python train.py --d_model=384 --n_kv_head=3 --attn_scale=0.0884 --init_std_up=0.0307 --init_std_down=0.0188 --lr_head=0.00705 --warmup_steps=200 --decay_fraction=0.604 --decay_shape="linear"
Each number is 128 + 32 x the weight over its row's rms, rounded and kept within 0 to 255. Layers, rows and columns count from 0. The size above them is the row's rms in percent of the matrix's.

# layer 10 attention value, 384x384, rms 0.135, rows 286-354, columns 192-239
size [122 121 119 116 128 119 117 121 122 124 118 122 109 122 119 122 115 117 117 119 125 118 117 109 117 117 108 112 117 121 116 130 117 124 122 127 119 120 118 123 118 120 120 115 120 116 119 124 122 123 114 116 113 111 117 117 120 126 112 113 114 118 117 120 124 120 120 115 118]
[[137 197  84 166 171 150 116 127  83 110 140 107  63 219 121 125 197  82 170 140  85  93 129 133 117  90 112 134 122 127 168 133 108 169 115 159 102 143 128 138 112 174 152 135 163  95 207 191]
 [133 149 112 146  91  89 165 176 106 218  95 142 127 124 124 147 179 136 130 144 115 112 120 188 166 206 103 150 160 153 128 110 118 170 168  98  72 171 106 157 107 110 142  71 101  93 157 142]
 [130 144  86 143 108 181 125 174 160 174  46 105 127 150 155 152 121 143 106 175 130 111 146 116 135 109 141 146 150 144 128 130 140 172 137 127 122 117  44 130  81 111 106 102 149 123  95 137]
 [174 164  99 146 134 140 121  92 150 102 117  91 145 109 122 119  97 144 135  85 135 161 125 101 106 162  65 141 118  93 120 182 165 152 125 188 151 148 118 103 141 101 157 186  78 141 150 108]
 [158 104 111 153 110  96 115 127 114  64  77 122  98  67 111 106 111 106 100 111 137  96  96 160 147 172  85 147 157 124 178  60 123  67 109 126 122 170 131 140 135 118 127 123  95 108 145  63]
 [168 106 106 125 197 112 138 126 152 153 186 149 143 144 176 119 144 111 168 100  76 102  80 115 154 117 142 165 163 185  82 162 134  77 134 149 108  66 130 118 109 137 110 162 118  88 130 159]
 [ 91 140 172 143 127  90 132 111  93 121 164 233 137 151 188 108 118 110  82  86  89 124  81  99  85 101 121 170 117 129 118  87 132 158 128 109 111 132  79 128 129 161 115 204 105 172 151  84]
 [140 118 128 122 148 129 134  85 160 130 124 200 120 160  78 128  92 137 154 175 159 137 169 130 110 150  86 149 134 122 134 138 159 131 103 110 157 132 184  83 133 146 128  73 125 191 163 126]
 [141 133 157  99 126 125 166 112  91 132 147 100  52 130 167  83 191 148 138 151 136  93  59  85 166 119 184 161 171  70 115 106  87 126  86 210  81 111 168 108 175 133  52 138 185 119 149 180]
 [152  98 142 164 140 156 162 130 168 115 123  94 112 112 123 114 150 120 136 190  92 127  90 118 138 188 131 141 117 117 119 139 148 171 107 159 135 141 161 143 167 106 144  83 129 131 114 122]
 [110  97 136 145 127 153 146  98 100  81 177 144 150 105 123 135 175  77 148  83 119 103  88  97 119 136  97 113  95 166 109 144  69 183  92  95 182 112 115  60 133  97  65  94  85 164 105 117]
 [128 130 134 100 101 134 141 103  78  83 114 136 115 130  91 141 152 143 147  71 152 143 143 168 128  80 113 107 148 122 119 113 214 109  95 111 169 143 145  82 117 188 170 144 116 134 101 168]
 [116 127 124 123 181 144 161 145 211  43 192 158  94 145 194 167 151 162  84 155 109 129 149 137 153 156 132 153  70 163 102 105 124 127  91 102 123 147 185 124 100 147 145 143 117 132 138 122]
 [110 152 180 109  75 132 130 126 157 140 170  86 157 185 149 169 127 154 139 121 133 149 108  85 143 167 105  83  83 127  80 116 137 121 112 130 148 151 136 141 119 119 114  88  94 180 158 106]
 [167  83 130 110 115  78 132 153 158 126 120 120  79 109  98 115 142 116 141 161 129  99 148 111 131 195  82 198 104 162 161 134  74 115  59 134  83 112 138 141 142 152 169 170 127  98  86  81]
 [169  88  98 148 138 165 163 131  88 130 120  45 164 149 109 150 103 185 175 112 123  75 158 141  95 136 112 168 114 129  55 112 112 152  56 146 108 175 131  76  87 119  81 159 180  94 136  60]
 [ 77  92  82 155 180  63 155 149 143 107 139 185 118 165 165  95 199 155  93 106 121 135 209 102 127 137 127 110 137 166 122 195  79 108 162 157  79 126 159 120  87 145 138 132  79 146 115 127]
 [ 80 132 100  96  54 125 167 129 178 182 104 139 140 190 122 178 111 136 110 173 108 120 116 115  98 138 142 127 126 118 136 131 135 127 126  74  97 145 116  82 146 178  61 116 200 122 130  77]
 [126 199  93  54 133 169  65 144 135 139 137 100 127 176 100 117 145 116 102  76 143 162  81 163 115 101  67 191 148 190 178  97 151 142  83  56 149 124 127 118 159 187 121 141 120 107 135 134]
 [142 112  88  86 112  91 120 122  50 133 163  81 131 145  91 117  94 122 132 138 139  90  92 130 134 134 110 152 132 100 183 137  95 123 167 128 132 143 136 121 127 167 208 104 182  75 171  90]
 [137  85 112 140 136 187 156 111 156 108 131 155 141 102 136 133 117 143 103 131 119 146 150 136 181  93 108  90 112 110 125 132  98 127 118 122 107 145 107 134 172 142 121 160 155 112 113 125]
 [208 161 113 105  86 100 141 112 141 130 138 114 198 134 102 165 169 169 119 173 166  76 138 125 145 110 116 179 176 119 153  98 197 171 133 126 167 102 155 148 104 147 176  85 128 162 107  91]
 [157  86 113 138 117 142 130 111  90 131 150 139 140 143 133 117 131 107 208 158 189 140  93  74 121 152 107 178 127 120 167 137 137 146  87 148  88 126 159 109 102 132 150 128 132  90  69  73]
 [ 96 115 135 175 188 146 152  59 137  92 181 121  41 141 101 102 166  75 106 121 128  74  85 131 149 137 125 100 137  83 114 172  70 126 109 120  87 102  84 135 125  58 161  76 114  53  73  97]
 [145 151 182 122 118 168 127  87 140 177 121  95 143 145  44 121  59 129 122 105 129 115  92 127 130 150 161 141 162 136  92 124 106 111 106  79  98  51 105 171 185 104 108 145 158  95 129 156]
 [167 104 116 131 128 170 119 132 141 107  64  73 184 120 161 123 121 185 158 119  56 100 158 126 160  83 203 140 123  71  65 174 192  87 107 179  97 152 110 159 155 175 123 135 177 132 124 126]
 [ 89 195  95 102 109 170 109 141 100 103 152  93 127 151 112 136 128 108 105 107 122 146 128 119 132 142  97 133  76 129 150 135 147 168 121 219 143 120 130  92 195 159 150  93 104 103 216 167]
 [137 159 185  68 123 124 108  93 183 139 115 115  91 214 159 108 154 196  84  36 112 153 123 159 108 130 125 102 145 162 158  45 102 144 144  84 144 112 100  92  77 103 112 143 138 162 146 201]
 [106 115 186 152 103 143 124 107 119 132 140 102 101  65 105  72 111 150 114 112 158 187 174 140 145 126 171 144  62 149 140 101  91 136 116 141  68  88  95 124  72 102 126 130 120 112 110  67]
 [117 110 141 118  90 112 164 142 162 130 136 143  93 105 138 182 140 121  90 173 167 113  85 127 102  78 165 120 170 148 156 174 131 126 159 191  96 163 140 159 109 120 168  90 167  62 122  98]
 [123 105  94 105 112 123 112  91  88 159 146 108 136  97 124 147  91 176 105 107  90  73 183 118 127  84 122 134 157 155 194 130 170 137 114  85 143 154 176 129  80 154 171  85 127 125 144 139]
 [134 155 119  90  90 132 141 139 130  66 129 154 108 158 168  77  62 124 135  99 128 105  90 147 170 148 103  96 105  69 128 127 156 123  86 150 110 187 164 121 118 174 119 129  67 156 145 156]
 [137 148 137 107  81  80 155 153 124 133 104 141 172 192 149 127 118  69  88 130 105 194 146 102 135 171 131 120 112 114 138 219 148  98 125 189 126 156 117 114 101  69 129 112  87  97 154 133]
 [125 150 127  92 141 193 147 105 136 152 110 126 106 103 154 163  98  66 133 183 143 127 148  99 157 153 111  78 102  90 124 210 140 173 132  97 157 180 156 135 165  99 128 149 118 162 114 137]
 [141 158 132 153 165 122 101  90 112  85 125 135 157 165 128 157  69 127 107 171 144 189 114 102 115  66 124  73 158 101 136 101 113 112 143 112 122  82 146  77 104 120 174 140 117 113 100 130]
 [121  85 157 105 120 136 146 169 126 127 146  87  93 111  85  96 119 187 115 145 104 181 149 106  86 169 162 119 116 179 132 118 103 115 133 112 156 155 206 125 136 164 139 117 107 179 144 147]
 [158 106 101 124 180  42  99 130 114  67  97 131 110 117 124 125 116  80 174 141 107 106  86 222 119 177 103 177 150 103 140 133 122 143 158 129 142 172 114  92 153 106 126  93 174 110 110 180]
 [ 85 133 122 148 153 118 189 112  74 130 102 135 119 134 134 121 130 137 129 127 139 101 160 165 131 138 137  97 139 133 101 100 132  60 159 150 123  93 155 183 121 125  95 152 105 151 101 225]
 [145 152 172 125 195 150 166 118 184 137 147 127  96 157 167 146  86 171 129 154 166 108  84  88 154 110 110 168 120  59 158 114  80 164 153 119 179 177 108 142 136 111 169  98 134 152 170 154]
 [139 154 162 125 131 103 110 138 144 167 133 135 128 166 106 125 131 165 164 119 106 124 117 128 181 138 166 154 107 154 111 108 161 125  92 108 141 108 159 116 132 182 111 175 139 123 159 112]
 [ 84  66 110  77 133 128 134 140 220 160 139 128 119 101 131 101  77  84 119 135  75 147 157 134 130  86 128  89 145  92 180 104  73 187 166 110  67 156 122  68  86 103 121 136  72  72  99 116]
 [ 78  81 124  83  87  74 119 151 143 136 132 153 195 145 127 133 140 194 101 163 134 114 142 176  91 146 181 115  65 135  51 122 147 119 134  89 104 158 116 145  75 212 123 115 144 107 157 115]
 [ 26 110  93 167  78 120 128 125 140 143 155 177 144  87  89  91 204 102 162 117 116 114 105  93 117 156 241 125  56 123 129 122  85 146 100  87 118 129  98 137 166 130 160 112 141 126 107 140]
 [126 119 177 140  85 154 126 151 119 145 112 146  76  88 106 126 137 115 148 123 128 146 119 152 172 137 147 112 162 155 173 129 146  61 199 112 146 140 182 119  81 104 126 144 145 183 123  96]
 [122  86 120 141  97 129 126 114 162 130 166 165 100 171 129 177 144 183 136 199 175 162 187  78 129 181 114 152 159 172 141 109  73 114 123 152 144 102  65 137 179 173 200  60 137 142 157  42]
 [174 104  71 117 151 180 138  47 149  50 158 114 122 166  95 111 150 141 149 133 130 136  89  95 167  84 109 147 123 115 148  85  78 148 127 125 134  98 101 182 110 153 156 130 157 138 143 133]
 [149 131 123 174 134  95 180 146 160 150 170  76  89 130 163 123 130  89 118 176 150 124 164 114 194 150  92 140 106 157  81 154 157  88 150 131 134 130 131 227 153  85 161 190 127 158 136 108]
 [167 105 167  79 163 101 163 119 111 159 134 142 117 112 119  98  77 132 124  81 129  83  86 173 108 125 143 130 101  91 127 145 149  93 101 136 121 132 137 112  76  97 100 127 213 136 143 125]
 [165 131  97 112 115 135  88 164 153 121 138 132  86  86  80  71 174 158 144  52  93  78 159 123  94 141  87  93 149  20 178 148 136  83 169 159 117 135 193 139 111 125  81 172 114 150 174 156]
 [197 143 142 119  71 171 104 113 218 144 123 159  72 142 133  98 110 147 115 150 190 128 132 122 101 110 114 120 105 130 234 141 145 124 144 172 133 119 108 159 125 138 101  86 127 107 143 157]
 [129  73  84  65 197 155  92 154 129 157 122 156  81 107 124 146 170  72 152 134  58 157 133 128 152 120 140 128 160 148  88 119 137 152 125 118  73  74  76  90 102 139 124 106 130 161 132 138]
 [129 109 112  95 153 111 157 166 193 177 106 196 165 156 133 122  93 193 180 136 128 142  95 129 156 121 102 141 142  87 128 119 153 152 101 121 121 158 134 148 165  81 173  73  79 154 176 120]
 [174  66 104 181 125  98 136 134 161 152 120  98 127 131 158 111 142  72 130  84 112  54 107  40 109 105 163 146  80 144 169 142  79 119 122 119  91 145 127 125  88 109 151  99 133 112 117 174]
 [148 104 102  79 127 101 198 111 129 158 148 142 136 131 200 146 161  86 131 106 138 146 152  97 108  48 126 182 144 122 139 136 116 155 124 158 152 127 100  92 155 128 152 125  69  97  97 124]
 [104 131  96  95  93 110  97 131 107 135 116 107 168 140 153  86 167 124  94 102 121 112 105 137 122 167 112 136 103 120 120  88  99 132 128 104 114 155  96 145  95  95 156  86 116  80 189  86]
 [115 170 113 207 147 129  90  60 122 117  86  72  99 177 139 150 144 179  97 140  97  87 162 154 125 138 133 151  99 115 171  78 130 119 155 123 173 144 103 115 153 158 101 166 154 107 119  99]
 [126 153  48 210 137 160 125 184 114  94 164 106 151 144 146 115 152 115 107  85  77 133 131 119 143 138 128  99 116 113 125 107 121 131 136  95  99 122  89 145 142 102  86 124  86 101 133 108]
 [136  34 119  66 131 129  86  90 142 159 105 177  92  89 184 159  70 181 120 132 156 145 153 119 169 127 166 137 146 102 159 124 123 129 142 233  97 179 102 118 118 127 119 131 152  90 160 195]
 [115 184 116 120 113  63  74 110  97 126 182 107 101 182 124  66  98 151 155 124 106 121 137 171 149  65 111  65  67 100 146 131 142 139 137 107 156 122 173 191 123 126 104  34 112  77 164 118]
 [ 71 166 131 156  71 172 116 148 136  84 136 111 133  92 121 145 112  97  92  83 133  84 123 175 108 147 137 109 205 107 146 169  99 125 105 103 123 195 126 145 166 114 158  94 135 168 127 173]
 [124 178 170  52  94 136 105 123 143 130 127 159 161 160 116 102 122 120 138 173 155 107 221  64  96 115 107 106 102 137 130  76 161  85 114  93 185 128  63 141 169  71 176 177 142 117 132 187]
 [158  85 114 117 113  46  90 136  72 114  40  75 172 166  59 121  81 108 129  92 153 146 184 146 167 111  88 145 125 134 113 111 105  86  78 141 119 132  68 146 105 124 141 126 119 147 129 147]
 [137 142 149  62 134 115 191 129  94  97 112 123 114 149 158 111 124 162 137  84 112 142 151 146 165  72 122 134 135 140 161 139 170 159 112 123 162 115  85 126 140  89 101 191 134 135 128 180]
 [ 90 117 155 121 222  88  84 128 144 144 115 172 158 204 158 145 178  91 147 100 105 116 113 122 130 162 161 165 146 133 156 197 116 125  84 100  98 145 120 117 128 112 138 107 185 124 141 142]
 [ 89 178 155 143  97  52  96 127 109 113 102 181  91 103 128 150 186 100  84 139 157 131 101 161 111 164 134  96 115 199 111 103 163 119  97 105 132 137 111 141 166 121 153 145 110 196  91 153]
 [181 161 163 124  77 136 183  35  99 131 171 114 107  91 149 150 102 117 109 171 149  64 190 118 131 117 127 144  86 109  99 106 153 114  98 124  93 145 123 117 126 102  97 114 133  56 134 153]
 [101 116  34 123  77 133 153 107 131 105 140  62 175 119  97 138 149 171  92 144 175 100 211 118 141 126 151 114 101 174 146  79 151 212 113 120 230  88  90 127  94 165 155  72 154  92 124 106]
 [156 176 112 133 187 134 172 132 147 152 173 148 115 118 165 163 183  75 114 118 104 139 132 179 100  91 168  94 143 148 189 110 104 109  99  50 139  99 118 171 186  89  95  59 108 164  77  66]
 [106 128 130  70 141  61 141 168 164  84  85 144  94 147 126 139 113 105 134 174 195  96 159 141 137 126 116 123 130 141 122 172 101 197  77 105 132 150 135 159 124 146 129  52  94 152 130 122]]
# layer 10 attention output (transposed), 384x384, rms 0.124, rows 286-354, columns 192-239
size [120 116 118 114 119 117 111 119 116 121 112 114 107 115 113 117 113 115 111 116 120 113 116 108 112 109 103 112 114 116 115 125 111 117 117 120 116 114 118 119 114 114 110 116 118 111 116 115 116 115 108 109 108 106 111 112 115 119 112 108 114 111 114 117 116 116 114 113 113]
[[107 160 195  48 178 156 129  45 107  92 126 125  99 179 122 120 145 169 188 135 108 165 105 119  99 141  68  94  72 146 114 163 121 120  91 187 160 137 173 138  99  84 149  77 139 118  95  97]
 [149 107 185 144 134 112  86  99 137 107 104 166 167 139 116 194 137 176 135  90  36 135 153 159 155 106  75  65 164 125 103  96 121 131 255 145 139 106 155 127 102 138  95  83 127  64 138 119]
 [197 123 135 170 137 123 144 109  85  88 146 183  97  74 117 135 170 209 113 103 127  68 175  75 134 138 183 116  86 161 120 150 196 129 104 145 146 116  66 100 153 153  98  41 130  98 118  90]
 [101 163  72  41  79 138  69 113 157  77 111 139  96 150 151 134 116 137 157  82 105 158 152  76  88 138 132 111 104 129 109 147 134 131  90  89 124  82 158 136 158 146  55 182 117 127 147 131]
 [118 120 133 104 149  91 131 161  95  83 167 140 156 125  85 114 104 160 136 171 164 156 103  77 122  66  74 106 109 152 213 120 159 132 104 128 135 128  66  98 167 160 110 251 143 114 165 171]
 [108 140 131 133 190  89 133 142 172 106 158  59 174 132 131 109 138 132 112 162 108  97 152 156 126  74 111 163 163 178 130 135 143 147  87 132 148 134 122 169  99 121 140 159 123  99 180 159]
 [122 118 147  80 154 128  82 132  89  89 123 147 142  84 104  96 101 121 118  33 143 112 166  90 132 125 102 191  92  89  92 119 131 134 117  72  75 207 145 190  71 103 124 129  78 161 132 126]
 [112 176  85 106  82  99 110 119 120 121  97 125 146 174 145 154 143 113 164 168 179 121 139 171 133  66 127 135 186 122  94  96 152 133 193 108 120  80 132 157 126 163 135 133 102 189 123  86]
 [157 194 136 127 106 109 146 146 117 125 138  76 105 164 127 120 150 124 174 159 102 100 153 134 120 180 111 162  68 155 130 104 127 180 108 130 141 103 128 122 142 124 167 154 122 177 137 134]
 [ 94  87 128 188 121 143 152 114 133 187 214 211 120 136  76  92 125 147 121 136 152 140 140 121 130 145 143 152 142 152 142  85 108 158  33 153 112 111  91 107 119 135 123 131 144 149 127 111]
 [130 144  82 109 139 129 117 161 131 138 120 125 179 179 143  81 113  91 167 140 158 126 123 105 145 126  99 124 102  77 114  96 194 188 138 123 109 122  96 104  89 121 114 148 121 166 147 136]
 [128 248 141 130  98 104 106 154 101  43 137  81 131 155 137 144 109 148 195  80 155 155 109 148  66 131  88 145 157 140 113 127 178 130  81 113 156  89 117 144  87 138  73 123 161 129 113 126]
 [154 190 129 227 128 134 125 106 176 123 154 109 112 106 162 115 114 152 121 124  99 102 185  77 102 113  90 118 178 160 117 120 143 160  55 130  93 173 110 105 138 178 151  88 128 121 166 149]
 [107 103 114 137 112  82 104  88 123 173 139  91 159 132  89 151  93 152 111 122 129 136 132  96  81 173 192 102 133 145  98 153 177 143 165 100 103  89 134 121  85 124 102 105 124 155 150 133]
 [136 178 124 145 126 170 123 112 122 205 159  63  87 178 110 135 108 150 114 147 118 116  99 185 153  67 137 185 119  96 156 108  88 165 108 154 161 165 137 174 161 181  88 185  85 119  97 105]
 [117  83 160 100 158 167  84  90 127  73  93 172  89 183 130 190 132 101 176 206 106 120 164 136  94  82 158 136 126  95 156 184 128 145  42  93 154 224 136 115 136  72  41 112 164 147 159 126]
 [138 201  99 103 121 118 147 127 120 165 122 146 143 122 108  46 110 181 118 137 132 104 133  75 127 114 154 161 126 148 148 146 144 112 187 128 124 136 184  97  94 151 165 104  91 104 116 140]
 [149  81  88 141  89 164 127 152 134 128  77 143 114  61 108 117 124 159 114 156 152  89  96 145  94 125 201 108 162 163 133  60 127 127 155 151  67 110 152 109 127 112  91  93 115 126 128  99]
 [115 166  79  97 141 105 150 173 168 151 162 127  98 151 140 196 109 120 153  56 134 120  64  89 113 138 112 141 189  71 104  96 110 148  51 137 152 120 133 100 161 116 179 158 104 143  62 110]
 [146  64 113 111 112 146 120 129 142  82 137 148 118 151  93 135 100  98  34 157 107  76 143 113 143 212  84 126  74 105 151 104 144 108 100 121 127 132 102 163 188 193 109 105 159  88  93 163]
 [101 167 140 157 218 160 102  85 137 101 120 139 113 127 132 157 179 117 123 131 131 188 100 127 126 111 132 111  98 154 150 124 155 128 169 184  91 119  67 149 145 114 143 154 128 126  95 103]
 [120 157 113  71  99 133 164 146 136 170 125 123 129 103 129 110 160 200 150 132 160 126 117  97 104 112 114 161 161  75 144 131 139 188 109 109 186 109 139 118 188 184 121  84 170 161 136 102]
 [ 85 132 157  71 106 163 149  84 125 134 115  93 206 192  88  88 110 119 103 154 136 134 112 144  96 120 105 121 121  99 115  84 135 166  44 102  42 113 146 161 118 107 120 101 148  77 110 159]
 [ 89 182  99 116 162 208 158  66  95 122 171 167 128 109 139 130 141 123 127 158 122 120 136 154 110  80  79 152 118 158 136 138 107 147 134 120  59 117 175 151 127 132 150  79  73 135 106 139]
 [145 150 191  93 142 190  85 110 133  81 150 151 100  84 140 134 150 135  97 121  78 100 124  69 148 161 162 102 127 107 135 169  88 167 110  87 112  90 124  69 158 127 122 143 148  87 124 140]
 [163  87 124 145 112  92  82 124 121  75 114  72 127 103 100  94 143 177 138 137  93 155 196 152 133  82 128 122 118 141  74  87 113 131 112 163 168 132  75 169 150 137 171  95 141 131 107 114]
 [133  99 102 158 107 148  94 129 105 103 114  25 178 115 135 202 174 117 147 151 161 102 121 137 123 135  94 120 148 116 140 127 163 135  88 175 163 107 152 115 125 108 119  50 157  92 121 160]
 [147 102 169 188 131  70 140 141 149 107 132 145 128 116 105 132 131 102 123  88 102 119 159  97 152 142  87 158 134  98  77 153  95 142 103 135 113  65 138  79 148 121 161  95  42 135  62 101]
 [112 157 153 202 184 183 148 147  94  75  97 165 136 166 143  89 108 113 123 141 187  96  93 120 150 119  39 104  94 101 153 116 109 149 118 107  41 183 173  87 130 128 123  86 124 140  96  92]
 [159 134  84 176 145 100 120 119 167 172 105 108 136 112 113 103 200 175  94 147 169  96  77 110 156 110  81 130  72 171 144  99 154 138 145 141  74 152 194 165 178 149  64  84 123 159  85 146]
 [129  71 101  99 143 104 121  97 141 130  94 185 141  89 135 132  97 139 111 117 118 100 176 180 119 100  93 106 110  91 136  69 148 108  83 169 126 154 116 140  82 123 176 155 161 123 106 130]
 [118 146 157 168 174 113 153 122 188 135 141 164 125 124  93 126  95 129 135 103 112 180 129 152  96  75  81 116  81  82 127 129 141 184 122 133 116 108 164 101 144 142 171 195 130 145 132 199]
 [133 160 127 117  67  78 104 157 110 170 121 102 141 182 148 126 116 164 117 144 131 123  99 115 105 143 122 165 125 164 117 161 140 132 124 162 128 144 155 136 132 212 158 125 157 132 168 128]
 [157 150 117 149  95 138  75 149 139 191 117 137 137 131 142 180 173 109 119  44  83 113 137  72 146  77 134 188  88 133 110  85 129 117 158 141 131 106  78 108  92 131 139 127 159 132 111 145]
 [ 99 142 115 130  94 139 111  98 145 138 160 136  73 128 152  81 113 163 106 194 160 219 129 110 151 122  96 185 162  89 141 152  74 147 137 106 123  81 203 162 103 115  70 141 151 105 110  98]
 [119 112  92 146 164  98 153 125 121 114 127 105 133 171 130 111 154  85 125 107  94 122 112 153 154 119 110 161 123 105 139 145  71 125 111  68 196 207 121  68 129 127 146 112 102 184 163 134]
 [117 119 173  37 135 130 153 156 131 116 124 150 119 144  89 134 174 156 132 132 133 123  60  78 175  78  73 108 158 190 118 163 104 147 167  95 137 156 123 171 108 158 125  93  83  93  69 155]
 [143 112 148  84 101 139 195  94  41 118 140 130 155 218 174 135 105  41 141 103 127 111 130 121 133 121 121  87 121 158 102  96 173 146 161 168 133  77 147 104 140 158 158  88 113 133 119  95]
 [127  89  71 116 188  84 145  72 151 108 102 128 146 134 149 146 130 165 117  48 113  65 124 131 121  56 130 162 116 148 114  86 121 186 163  23 174 158  98 102 142 156 164  86  99 147 152 112]
 [114 175 109 124 121 120 167 131 126 103 131 133 136 122 133 118 104  81 118 147 151 133  88  95 124  76 161 120 133 118  99 120 104  64  73 111 171 182 190 110 152  72 119 154 133 160 160 185]
 [103 139  76 126 140 157 129  96 156 147 134 124 122 156 119 119 115 150 149 162 171 146 119 117  90 130 141 118 141 119 167 138  77 170 162 116 121 170 117 106 143 113 137 112  91 164 164 101]
 [154 170 118  83 119 132 119 104 124  96 128  83 130  81 162 145 134 138  92 143 124 144  89 135 121 148 182 105 138 149  87 105  56  87 148 183 156 152 131 164 114 192 128 136 159 107 113 186]
 [117  97 168 114 147 118 106 103 149 132 104 153 114  97 142 115 161  39 112 112  99 105 144 145 137 128 139 168 131 100 115 149 132 176  64 167 181 125 119 185 136 165 204 148  64  80 112  99]
 [147 105 140 139 129  59 110 137 119 147 169 152 159 115 116 129 132 168 124 166 117 112 101 135 120 184 128 125 123 154 143 153 190  97 255 127 140  93 131 108 167 102 114 150 141 149 117 117]
 [124 142  91  84 133 116 105 123 116 147 122  97  80  86 105  88  97 132  94 176  97 140 141 206 142  81 142 103 176 175 147 111 121 123  81 129  93 149 102  93 112 160 125 145 128  72 119 152]
 [133 150 139 106 137 115 161 117 128 103 170 105 115 128 160 161  77 153 203 116 136 151 123  91 127 184 135 163 116 138  92 116 112 132 112 168 118 121 108 150 104 116 124 116 123 155 117 161]
 [114 146 110  87 131 139 152  99  96 118 165 166 117 114 118 125 127 137 142 134 111 109 122 100 151 122 108 117  98 143 117 172 152 134 163 121 164 159  82 165 113 140 168 137 160  55 181 120]
 [ 97  82 151 181 196  80 129 155 141 174 126 105 113  93 111 119 104 160 100 169 110  63 174 164 154  85 115 150  34 111 165 116  81 145 114 104 189 102  63 128 153  71 129 182 165  92 162 134]
 [151 183 129 103  57 120  20 158 138 139 108 186 104 114 102 135 134 152 127 191 146 119 142 142 141 142 135 118  96 154  97 103 168 116 147 105 155 141  99  85 131 146 120 128  94 146 140 205]
 [134 137 100 169  58  95  76 114 138 156 164  94 105 140  93 156 127  84 118 176 121 135  95  65 119 112 110  88  90  57 131 158 129 154  40  55 111 112 195 161 110 170 137 147  95 118  82 102]
 [124  94 155 127 131 156 150 132 161 106 188 159 128 106 138  87 146 118 126 137 180 120 161 147 111 124 105  79 161 123 140  92 153 120 145 175 163 134 111 131  83 123 102 106 135 167 133  59]
 [143 125 158 109 106  92 107 138 114 153 134 110 194 155 142 149 147 157 131  97 200 126 155 147 139 142 142  96 156 162 110 111 126 123  54 136  98 157 150  94 140  99 126  79 142 150 178 176]
 [104  62 171 141 122  83 138 101  84 106  60 142 146 140 145 130 114 110 111 104 123 114 105  91 125 136  53  90 103 106 107 129 104 163 118 102 121 148 104 144 119 101 144 144 189 174 103 130]
 [ 71 146  93  95 130 102 171 112  94 150 121 169 141 130 132 148 107  77 130 134 135  97 156 149 102  88 145 147  87 130 146 103 123 144 133 110 130 103 116  79  61 178  77  73 110 136 190 113]
 [164 111 152  41 141 103 141 139  81 132 155 154 140 134 199 130  74 138 128 181 134 125 103 158  96 183 165 127  64 172 124 116 169 127 188  93  67 196 195  97  89 141 109 120 163 138 139 165]
 [ 98 122 123 154  79 138 140  92 165 110 139 110 173  92 143  90 116 143 131 144 136 158 142 142 110  86 118 129 122 121 123 114 113 127 120  99 123 101 158 102 150  95 166 142 193 109 145 153]
 [116 103 116 156 138 178  59 167 162 144 126 169 113 105  80  59  92 147  88 154  98 138 120  55 135 152 151 139 171 138 129  86 112 113  80 121 134 153  85  56 106 117 115 126 114 101 122  64]
 [125 137 140 170  81 135 167 153 129 163 137 104 146  97 186 203 106 151 137 178 137  98  69 107 160 131 119 122 125 180  54  87 150  68 141  72  60 110  80 109 129 227 132 110  94 100 123 189]
 [128 105 155 128 127 118 153 120 134 128 111  73 111 140 153 200  81 156 168 124 147  68 122 175 110 104 100 123 117 150 154 139 182 147 175 142  95 152 141  83 177  96  63 151 123 129 108 136]
 [120  76 126  95 134 130 102 134 149  79 114 136 119 113 145 156 138 136 157  70 127 161 114 152 184 164  99 194 144 138 150 177 203 100 105  99 125 115  65 148 136 143 100  88 150 129 120 111]
 [145 164 120  85 106  84 135 176  75 105 131 122 140 158 136 180 114 148  80  99 171 157 124  84 127 124 154 155 167 174 160 140 129 141 100  96 116 144  80 153 157  99 118 163 101 107 118 123]
 [166  75 119 140 161 177  53 179  92 124 142 137 167 175 140 112 132 153 163 105  99 128 150  86 115 105 133 133 100 187 137 142  98 128  49 126 161 125 147 116 114 137 133 137 154  87 122 141]
 [ 98  43  68 109 143  96 125  95  74  66  95 121 144 107 131 112 109 182 131 128 124 101  76 102 117 106 172 162  44 122  97 185 138 141 116  86 162 139 105  96  57  92  96 129 127 132 103 116]
 [101 168 183 129 140 104 146 166 181 196 117 143 143 154 120 105 120 114 131 190 140  67 141 171 105 145 106 169  75 192 117 102 104 105 140 108 138 139 141 136 113 214 148 170 147  89 110  98]
 [153 183  84  35 137  79 117  95 123 181 159 147 189 149 138 146 101  62 124 196 157 169  74  84 111  86 124  97 183  67 122 101 103 118  94 142 119 130 140 131 111 174 152 133  80 131 126  61]
 [109 184  95 157  90 161 194 128 195  40  92 135  38 112 123 247 158 155 135 153 173 116 125 160 121 153 216 159 103 100 128 116 114 129 102 136  95 144 157 152 138 126 155 137 148 122  63 182]
 [103 151 123 164  61 142 119  97 120  81  85 129  97 136 119 151  84  73 147  80 129 104 117 144  87  87  58 123 115 131 130 154 144 100 173  97 145 192 101 153 141 230 128 115 142  98 125  84]
 [109 143 146 182 104 174 119 138 128 162 129 175 136  95 157 171 137 101 126 130 153 110 165 146 117  78 123 120 132  95 139 116  93 113  95 193 135  67 122 172 145 122 158 101  95 138 162  72]
 [179 134  49 117 140 155 134 142 137 133 162 137  93 110 119 157 135 116 120 123 150 101 110 181 121  82 128 133  88 151 118 126 136 121 102 152 192 124 120 170 132 126 173 125 116 163  79 119]]